Each number is 128 + 24 x the weight over its row's rms, rounded and kept within 0 to 255. Layers, rows and columns count from 0. Numbers have three digits each. The size before them is the row's rms in percent of the matrix's.

# layer 3 MLP down (transposed), 512x128, rms 0.0866, rows 297-338, columns 64-95
086:119119136158072157174132108135140112087137109159145150097122158165127147124133134115122126102136
108:102109112116122151119142149096151164155130151135143145093178152132141147092158157139142144129159
111:157132140121125118119144132094139120119070156125080123105144128131138131141147112134126144173125
094:119123092127089085125108118153127176178084118155137112129149120159163124110116128124111137142129
093:156118125133125118113118114124114128165063140137111112107128137151168127142124105121133116158139
098:137126142138143133075114130132136132157060153124105098103130123140167125131133110116127132158136
119:125091121091095121119115122149124162133082130133121072115116132179172138141132128108117115137129
105:152157147099177119121129121101098134150104111134089134105138118157139129134136087111096112151098
069:122128183138090124088082113138132169182127134109116091101142104117144124120150121128111137124150
107:171089128122163139093138147134132171104162071094159132109142131117098140147154107131090155119104
096:154137123105145122098110116122149126191047142119125110117130129150170101143127123127130114160138
090:169150083089120116127108132150087134126122138123103104144100106152151097168132115097126128147144
096:145122116115112095095127138132121149190098160129136115130173119157157125118133129116103109145145
098:139120147115144125092101126130110153145076152144154101109124119150150107152114125118100113159153
123:103151133130118128099093129128120118114088140122119107138083140135135146144116114134119123168118
127:145139155104131108148089127153145107128117150088118106149119101204142125129105154128122092161133
099:129123143088098101095086148147149115188153137147173127123113103123154147121128079136131134155147
115:108124125095118137105093160131139157137138117129119107116111136164147115107094138103129154137173
093:123128147121115142099102146135132161138088160153128097122097114140144136129113144133097076144167
086:154127168127125141157112103149138161120199120150136102112144138169128148080132127125087142137115
114:118121200098114132063170157114111127157106148133151151178146111132145097183123103106127107116166
106:162120130120120124113100115119126131166050166117095086091137118167153093130123108124117115160125
099:134111134129134121122104121161119140156082143129114092108093104169143101140100125108111102173136
111:114122162090127133112110118131131154160080123130120113111095107144163133134138130109123086137126
096:133103152087125120125107111158115131157061142141129109113080131154130100150114123108094096166138
143:111096105143156130116166153096144175162135131105144139104167155132109159093169140151123139144162
083:111121118110130133119134089155140130090144125127155127129143142121097138155115133107118147069173
094:118113100132150080099149141111098168177055120152120116133155119140149149147146133134121151142147
109:153107128126132127088119126107143133140095169120081120098151126120178139135130108135096089158108
101:137120150129135099109123118141120112152077159141134101105129126148151151134100131109130131153144
083:077145140083146080173115137149120159116121165097114122110107121104131140179129086099172150135155
103:145107124135127129082131134126152130166054119132101107095132122137160137139130109119127127171132
097:132101125116144119109114115149123157135066144119128098123119123174147124152128122113119097172146
145:131144147126117107111099103139116099123075140141103097157068122139130134153115117113139121135115
099:162131120113130109099118108135100127176048142136099098105136102161150120136128132131114112160136
110:183100123108155140103146171130165162135130122128097124074141136120104124141158118121105117156151
096:171128121131105133088118110111116115171069136164104106124128128135166122139119128103133113156149
110:146128171150130164084119110141120135150058096147110156150150116126157124123124081166120091156136
080:097128139109121139099117127138105149148097144134150112110153113164162107156121132111125111142135
119:134123151079133105103106123118126123177056147133123111119111109160174151128108116101121122144121
076:107125138165119091085093127163121142133109080102134126126115138112164128142096076161124110117108
100:130132158141100158137114133133116153066133122163158162164124129118058116167105105147119100155113
# layer 3 MLP up, 512x128, rms 0.126, rows 298-338, columns 64-95
125:109119137102097127121139130170138144147109139117111115091113106157119184134127119161101153142163
103:196138096108123121098135126108122139161096142150124152121171105163157141128140112094128132166122
104:169147115103091154113129145122120154165081140121095124112165135194168155116134138129134138159157
088:157115117109109121089129127111155146183079122146110134099141129168162150133146111121125152157143
091:160102106116126132094136123106162145176075143124127124087151123165169131127146126090122142138148
106:146093122092112150105143116138136143185088123112082132107137125176178125115117135126139134169143
107:171118108086131134112139129117134154169070115120125128099175088157146137136147133092139169183130
095:185149126128126141113143142126110162163119172137104096110164125160162119128134131114137148142157
094:141087126099140166073121134126126153159099120138133105088160145135142150157143098090083135131135
085:160141115095125121089137136104173145198078137129117129099168119156163127126132115108120145150154
090:143127116067099127117126135120125150156116140123112145107156080174141117134121129153150173155149
094:177128111112099150104137131127128161175075140119129142108179116171162122127129134111121147155144
087:165127097107135151113101133112114150167096152125134122108176102150168118125133116108095146186143
108:146114086129134144104144153137144153164091137090153150101130138192140153137114131127144160160146
110:144072113077130126112148155114132137160110134100151143113164138194146115154134136119128147147126
104:133135110092089150116123126132130139193073148135107147105150140164180134131125136139135137169147
108:119130096063122131087128140133105161173128137099125117109146123157117120139107145113155167155160
091:130121107105107152112121138117126165162081151127127111104143116174169132143125156117121120158144
098:195131144131117120133114097102105163151147146112117103131189122134151137110117135135126143152112
116:171121148113146133105133168133150148173088117103088119110153081136142133149140085103112147188177
089:176110101116115117108108112122147148165096149127116121097157103142154123125139119111120156147128
089:158110107136115126128128121154129157195098144105126118084164084164162115128125135097122169171157
095:136112131084106154098111106140144152189069132116112121118135111152187140112146143078128144177145
092:155101131086107142120129138113117153190103160100140130095153098173133140157110133113115162178123
126:133081152087098119108124144175135144146111142112107116107143124152129182134125096149108141183135
100:121120098121145202089126112133160159138122161103160119108112116152130117180158115130092114126143
105:167146113099112132101140131119124155182079141136105128119155115163158117123147112104144140161148
096:165129083092116146086109132149148150161111144147115139120156144141158144114133096105124130173122
094:148130126125114102110136136142125144190085154132121146102165103175173121111140107111133146173139
099:109138139105127139121114111167169114145092156125082110110105163145134176122131120131127141159151
090:156134119128117133099135137106169146169076118148115130079168139165164152125146124106132143174139
089:151105098114116138122119129147132164173083132103123144096161102178162114125140131095131161176151
120:128117107107137124100143135169155155174099155102104135091137124166156135116135130127107129193151
087:179119105116110123103147126111143158191103134133107137098175092146155126119133127137127166149135
094:147113119122125159072124168118137156167092132101124134071154115121152144155155130151098118193128
090:168140107135112137097124113098139150191098132158094146102163122150165108128134129089149130168152
103:126119125133112164068145100178127127141106146146113132113142141133187141126132083120083126162132
092:142123124106111155098108131135129141163076143125133127120174090152171135126133124094138157148137
102:139115109101115117111129124136135142164062142141097145105150121172180135099145127115126125181127
106:121138117110110126091184069177169123149130123123109132103126133123161121126164130182140118151136
118:164144121081129131108127101143106154158116167153107127124169095120141128142152104083068129189139